config = dict(
    num_attention_heads=2,
    weight_decay=0.11,
    warmup_steps=210,
)
Each number is 50 + 10 x the weight over its row's rms, rounded and kept within 0 to 99. Layers, rows and columns count from 0. The size before them is the row's rms in percent of the matrix's.

# layer 4 attention value, 64x64, rms 0.116, rows 18-31, columns 0-63
102:53 49 56 48 59 56 48 80 45 30 59 52 52 57 42 58 35 45 43 54 79 37 54 46 54 47 37 39 44 41 47 47 35 56 51 41 50 55 56 43 54 43 50 42 58 53 41 47 55 41 70 60 43 41 58 56 68 58 53 46 51 40 76 58
100:53 64 36 59 44 57 53 37 67 69 41 32 53 57 51 48 42 52 52 58 36 30 56 55 55 55 56 53 58 34 60 50 43 51 59 57 40 49 38 43 29 48 42 39 54 51 47 42 39 59 53 43 44 49 59 68 48 42 69 70 36 37 50 63
092:48 41 49 62 42 63 57 39 72 57 53 25 43 53 53 50 53 50 57 40 55 46 60 35 35 46 72 56 60 36 33 39 58 44 38 58 74 49 49 56 46 55 44 60 54 41 62 50 66 55 47 51 45 54 38 56 60 46 62 41 45 40 37 44
100:51 47 67 32 42 60 55 34 63 41 43 45 39 33 28 56 43 66 50 43 55 57 48 54 53 57 70 54 63 29 53 46 55 61 47 39 41 60 56 55 45 54 51 49 52 42 55 63 51 49 38 54 48 67 37 66 59 47 54 66 60 43 44 36
097:48 34 51 36 55 52 52 33 50 50 65 54 43 43 47 44 54 51 58 35 32 51 51 42 53 58 65 55 44 51 63 46 60 70 42 35 32 51 56 50 64 55 71 60 56 46 42 63 54 49 37 39 43 58 42 65 38 48 44 32 56 68 36 43
085:58 46 46 63 32 49 45 56 45 47 53 60 48 61 46 66 19 48 47 59 57 45 55 57 43 48 45 45 43 53 54 61 36 45 45 55 48 59 46 42 61 47 29 61 64 50 49 54 51 41 55 71 40 54 60 43 75 56 50 37 31 43 60 63
108:51 40 50 43 53 59 64 24 63 41 53 39 53 46 49 55 37 49 43 37 68 37 52 53 42 54 53 50 55 43 50 30 44 43 50 57 64 54 53 42 35 45 43 23 62 35 44 51 39 54 58 48 52 46 60 55 72 53 76 56 55 44 53 47
094:49 56 58 41 42 65 50 16 60 47 42 47 27 57 54 44 49 63 48 29 48 49 52 52 51 66 50 51 66 41 43 35 50 69 50 31 45 54 58 66 54 55 51 56 43 46 45 54 37 57 47 36 52 56 53 48 59 41 33 51 65 59 47 51
086:49 60 49 57 45 50 44 38 51 77 40 34 58 51 40 41 48 52 60 49 40 65 51 68 64 60 53 60 63 46 46 53 60 39 43 54 49 56 44 48 53 48 44 78 52 46 59 38 55 61 59 45 40 54 43 56 36 39 58 63 31 36 45 33
095:43 47 73 41 51 53 54 32 65 37 41 43 60 37 44 51 68 63 40 37 60 39 48 45 32 41 65 49 62 44 48 55 50 43 35 48 68 56 48 42 49 57 56 41 45 30 45 51 49 51 62 51 44 56 29 49 58 50 56 56 65 62 48 37
102:46 40 57 39 49 58 53 29 51 38 55 49 43 48 44 51 44 58 48 29 62 46 52 32 39 56 62 59 54 42 41 30 50 68 24 43 67 55 63 53 67 60 53 44 44 37 40 61 58 49 53 51 47 65 40 50 61 48 49 38 59 60 55 39
108:59 49 51 57 51 55 47 64 39 60 57 50 52 49 48 47 48 49 58 53 61 71 45 49 53 37 52 44 59 67 29 44 62 57 53 54 74 44 51 48 43 63 51 52 31 39 66 46 56 39 43 48 46 41 39 40 56 48 40 48 76 61 40 25
097:58 73 44 63 41 40 47 56 41 77 37 39 60 58 53 53 43 51 65 54 50 50 52 60 64 32 46 52 72 61 48 60 45 32 53 62 60 45 42 47 48 44 32 51 58 52 51 38 52 55 66 47 35 46 50 42 52 46 53 73 53 41 49 50
093:50 59 58 57 65 44 49 59 52 43 46 44 46 45 49 61 56 55 24 52 62 41 40 48 53 40 25 52 49 43 54 68 43 42 61 45 68 42 48 33 65 35 48 53 60 61 33 42 64 46 63 54 55 65 51 37 48 58 55 59 56 38 53 65
# layer 4 attention output (transposed), 64x64, rms 0.118, rows 18-31, columns 0-63
103:45 57 58 42 41 61 51 40 36 60 62 52 49 52 47 67 45 45 32 52 63 52 54 41 44 34 66 51 41 37 55 45 40 38 52 59 28 60 79 39 57 53 51 45 48 47 45 38 47 50 49 71 59 53 62 51 64 43 65 46 50 48 52 31
098:52 61 26 53 59 43 57 58 38 52 31 51 46 56 52 50 53 54 37 62 61 57 42 53 59 46 42 70 64 52 51 51 46 53 33 48 63 64 59 38 34 79 57 60 50 54 57 31 45 58 45 41 60 40 48 42 40 42 54 55 35 46 48 46
104:69 32 39 66 44 69 55 52 56 33 38 36 48 39 60 50 36 43 64 39 49 35 46 47 37 52 42 54 60 43 37 46 40 51 42 56 50 43 56 51 57 70 52 67 49 46 57 55 56 74 58 36 62 48 40 56 49 61 57 51 61 56 52 54
094:65 22 43 45 43 51 77 66 65 59 43 35 53 48 44 60 47 70 47 40 45 45 46 52 61 51 46 34 54 44 49 41 63 63 39 44 43 43 42 30 59 55 59 55 44 50 45 44 54 51 73 43 51 50 48 58 50 62 49 63 53 41 53 47
083:56 31 53 43 48 41 75 64 66 45 67 50 51 36 55 48 56 64 54 47 32 34 45 51 55 57 41 28 54 48 49 51 76 57 42 53 40 46 43 50 62 37 56 56 41 60 43 49 36 44 60 39 56 46 45 45 57 46 54 48 59 46 49 68
088:41 56 52 51 47 65 39 40 45 56 60 56 45 60 45 64 33 39 44 53 63 48 55 62 44 29 64 57 47 51 53 46 27 49 52 58 32 63 50 55 53 67 55 43 59 54 54 53 41 42 41 62 52 62 50 44 47 51 75 43 27 45 43 33
107:69 45 44 53 37 65 61 65 31 48 46 49 52 52 64 64 43 53 41 45 60 46 57 56 39 45 49 52 49 31 54 50 47 50 43 45 54 47 70 23 47 68 48 51 52 45 53 42 49 57 45 41 80 47 38 67 59 58 52 52 41 45 47 40
083:63 35 36 50 54 47 65 59 53 49 59 38 43 43 47 54 55 63 42 50 49 40 43 54 64 44 50 33 68 42 43 57 66 65 61 44 45 33 41 31 59 44 59 50 64 60 50 44 42 41 60 29 64 35 50 50 49 64 50 47 59 36 60 59
082:44 52 44 58 57 43 46 36 66 60 18 51 47 43 43 45 41 53 44 39 48 53 41 47 64 69 33 70 57 64 46 46 45 54 42 33 68 46 53 61 46 58 59 52 46 53 61 56 61 63 68 41 43 55 43 41 34 53 55 55 41 58 54 46
099:53 39 42 48 52 63 61 58 50 42 36 44 44 49 62 46 53 56 49 33 51 36 52 42 40 54 57 35 54 40 40 43 44 60 38 47 68 41 51 56 64 44 42 51 46 33 51 60 62 53 75 49 56 50 37 77 54 73 31 56 58 48 53 56
093:58 32 50 53 36 65 68 53 61 43 62 41 40 43 50 50 44 51 56 40 47 30 52 54 49 53 47 27 55 26 41 45 61 62 47 51 43 40 53 40 75 45 52 51 51 54 43 54 47 42 66 43 58 57 37 63 59 64 52 43 64 45 62 56
114:57 41 70 54 48 59 44 43 63 47 50 58 62 49 41 57 42 47 57 29 39 46 66 55 51 57 66 46 51 41 54 42 50 42 62 45 41 36 37 56 48 42 51 51 40 39 51 52 67 63 51 39 31 45 47 47 56 58 33 47 71 77 59 46
088:45 67 50 51 61 49 35 44 38 57 31 62 43 57 43 56 47 39 37 48 59 72 52 58 63 53 57 77 51 55 45 46 34 51 52 44 62 51 59 57 38 59 48 56 48 39 65 49 66 58 52 45 37 46 45 39 28 52 40 46 40 59 49 38
098:60 74 50 44 65 49 38 55 33 45 42 52 43 49 67 45 54 41 35 45 55 60 38 48 52 48 52 55 31 51 45 48 27 53 71 48 47 64 57 57 51 45 29 48 48 44 42 60 64 36 56 71 41 68 54 54 46 51 51 52 51 43 50 36
# layer 4 attention query, 64x64, rms 0.111, rows 32-43, columns 0-63
070:40 38 56 50 35 53 67 63 42 50 45 54 65 52 58 66 60 74 40 35 43 53 63 64 51 35 51 39 52 54 52 42 51 61 43 50 56 66 29 42 42 50 45 47 34 69 43 57 46 39 62 67 62 60 49 42 44 39 45 42 48 52 45 50
085:40 70 58 61 42 33 53 46 64 39 53 64 60 52 50 40 53 54 65 55 49 40 58 45 47 46 39 38 38 47 39 62 60 40 45 55 58 61 49 73 57 53 28 48 41 56 72 45 56 59 47 45 46 55 36 28 38 37 43 47 55 46 39 52
161:34 63 61 62 42 34 58 54 62 49 59 47 77 58 40 45 49 54 50 48 55 43 58 40 51 41 41 33 47 40 46 54 54 30 47 61 59 70 44 62 54 58 35 49 37 59 62 44 56 59 49 61 51 60 41 33 40 32 44 48 53 47 56 40
273:63 40 42 40 55 63 39 45 38 49 36 49 29 50 58 44 48 39 54 55 47 57 36 57 44 64 63 66 57 58 46 48 45 63 53 40 42 29 59 37 49 41 62 50 63 36 35 60 44 41 55 37 45 40 52 68 63 70 51 59 49 54 50 56
092:52 50 26 58 43 51 35 59 47 62 55 60 49 56 59 39 49 25 58 64 57 60 43 41 30 56 52 54 62 55 14 49 55 35 66 53 58 41 55 50 45 43 51 44 63 62 48 47 56 46 58 53 42 50 53 56 57 45 37 43 53 53 57 60
137:35 60 56 53 39 38 63 49 57 47 50 49 75 55 44 61 56 68 51 46 48 45 63 52 45 38 38 37 39 38 53 51 58 38 53 49 58 72 45 50 54 55 40 54 37 62 70 44 55 52 55 62 51 68 36 31 34 35 52 50 52 49 44 59
049:56 33 39 48 49 59 69 49 51 48 59 59 39 26 44 68 57 65 43 41 47 51 66 67 49 38 40 55 34 56 74 41 52 63 56 50 44 42 41 32 51 50 65 55 47 43 39 47 48 46 57 56 70 45 51 54 46 56 64 38 54 51 48 58
054:62 49 53 45 47 58 38 42 40 47 44 42 41 66 65 42 48 26 47 59 51 64 37 50 57 59 53 67 65 50 48 32 28 48 59 54 49 36 72 50 42 47 44 40 64 47 41 53 50 52 45 43 24 49 52 69 61 51 53 52 45 49 54 61
078:65 52 69 52 59 59 43 42 42 48 51 50 56 63 52 53 62 54 73 42 50 35 38 53 43 39 40 37 50 35 31 54 45 65 50 67 63 57 37 30 52 56 67 53 64 60 49 47 57 44 52 54 40 42 46 51 47 47 39 50 57 30 64 48
076:46 32 54 70 51 39 48 68 50 60 42 43 63 43 39 34 38 45 55 72 41 49 47 42 63 43 46 49 34 49 71 50 55 54 55 50 44 40 44 62 42 60 46 34 47 56 31 49 46 45 46 56 62 49 73 66 53 37 51 47 47 47 62 56
085:55 65 37 44 71 60 63 39 45 37 43 53 52 55 59 52 52 27 64 39 65 46 63 58 73 57 40 42 34 33 36 55 57 65 44 68 50 67 50 61 39 46 58 52 44 44 35 46 47 46 57 45 47 53 44 44 50 51 43 49 46 47 57 50
074:60 56 39 54 66 62 50 60 66 48 57 47 43 52 75 47 46 38 27 46 57 40 42 51 67 36 54 46 50 50 37 40 57 36 33 43 46 55 39 59 52 38 55 41 67 56 64 42 49 56 52 51 67 49 61 50 48 39 51 40 66 46 66 58
# layer 4 attention key, 64x64, rms 0.106, rows 32-42, columns 0-63
078:50 69 56 45 51 47 56 36 50 39 48 43 52 47 43 48 28 61 45 47 53 48 58 33 73 52 62 39 34 60 60 41 40 42 38 72 51 61 35 59 52 48 47 47 41 41 54 38 57 50 49 69 69 43 54 43 64 65 63 46 47 53 43 53
160:23 52 53 63 55 37 68 49 63 46 66 41 43 37 44 43 33 64 47 53 61 51 59 42 74 45 48 37 41 54 60 50 40 54 50 60 49 62 37 57 45 59 43 55 51 56 43 41 61 57 38 57 57 45 71 48 35 43 50 47 58 51 56 34
057:47 62 42 55 59 49 61 51 77 67 55 50 33 35 45 57 47 45 53 36 51 44 66 52 68 47 43 49 45 58 62 49 34 54 64 43 46 43 56 52 57 61 23 63 46 50 54 50 36 58 51 50 52 33 56 42 45 38 67 40 47 62 54 45
026:32 53 47 58 69 47 47 45 71 55 69 31 53 64 67 54 52 45 54 37 68 44 60 41 49 24 44 48 43 53 55 51 62 49 37 64 51 60 53 66 44 56 45 54 43 43 63 48 49 61 51 45 45 47 58 44 31 46 56 43 57 62 42 40
072:45 49 67 35 32 35 54 47 63 46 57 54 63 29 57 41 52 61 56 32 46 33 52 60 57 51 36 48 47 66 52 62 62 55 42 48 53 53 44 45 62 54 43 39 48 50 45 49 41 61 44 46 60 73 56 48 41 29 47 53 36 47 64 38
051:35 48 56 57 64 35 62 45 53 49 69 52 51 46 43 45 36 60 52 39 58 53 73 45 67 43 49 48 34 48 62 48 46 58 39 69 43 75 42 51 41 49 44 50 47 60 51 47 54 68 39 45 53 40 75 52 53 57 52 45 51 53 57 32
189:67 39 46 37 51 65 30 47 29 54 33 50 54 65 66 56 61 40 55 56 44 53 28 52 30 55 58 58 57 48 41 48 65 49 44 40 51 41 63 46 51 42 70 43 55 39 48 58 47 35 53 43 44 59 39 58 57 60 47 57 48 48 47 65
238:32 56 51 63 56 30 67 53 68 46 66 57 42 41 40 46 39 62 49 40 51 50 71 45 68 48 38 38 43 45 54 56 37 57 53 54 48 65 46 58 52 68 28 55 45 60 51 40 49 65 44 58 49 40 57 39 40 40 59 45 51 49 53 37
085:83 42 30 45 39 40 42 48 50 50 49 62 47 42 43 49 51 62 40 30 67 48 46 53 59 58 33 64 45 34 52 55 46 36 66 49 57 35 50 50 44 49 47 51 69 49 63 49 56 57 58 62 54 48 61 45 57 36 64 49 43 54 42 51
076:50 53 46 43 55 65 35 59 35 48 49 38 46 52 53 71 51 43 50 33 64 55 58 47 41 53 48 26 68 46 39 57 34 56 55 18 49 51 61 47 62 52 43 52 41 56 39 53 43 52 40 53 47 45 48 45 56 42 45 40 53 47 78 46
091:63 29 66 59 43 59 52 55 49 56 55 49 45 64 47 40 56 68 47 69 60 50 45 45 38 47 53 64 48 41 36 52 47 27 50 71 38 60 57 47 32 49 54 55 53 51 66 36 48 42 53 74 46 49 58 61 63 52 53 53 45 65 54 51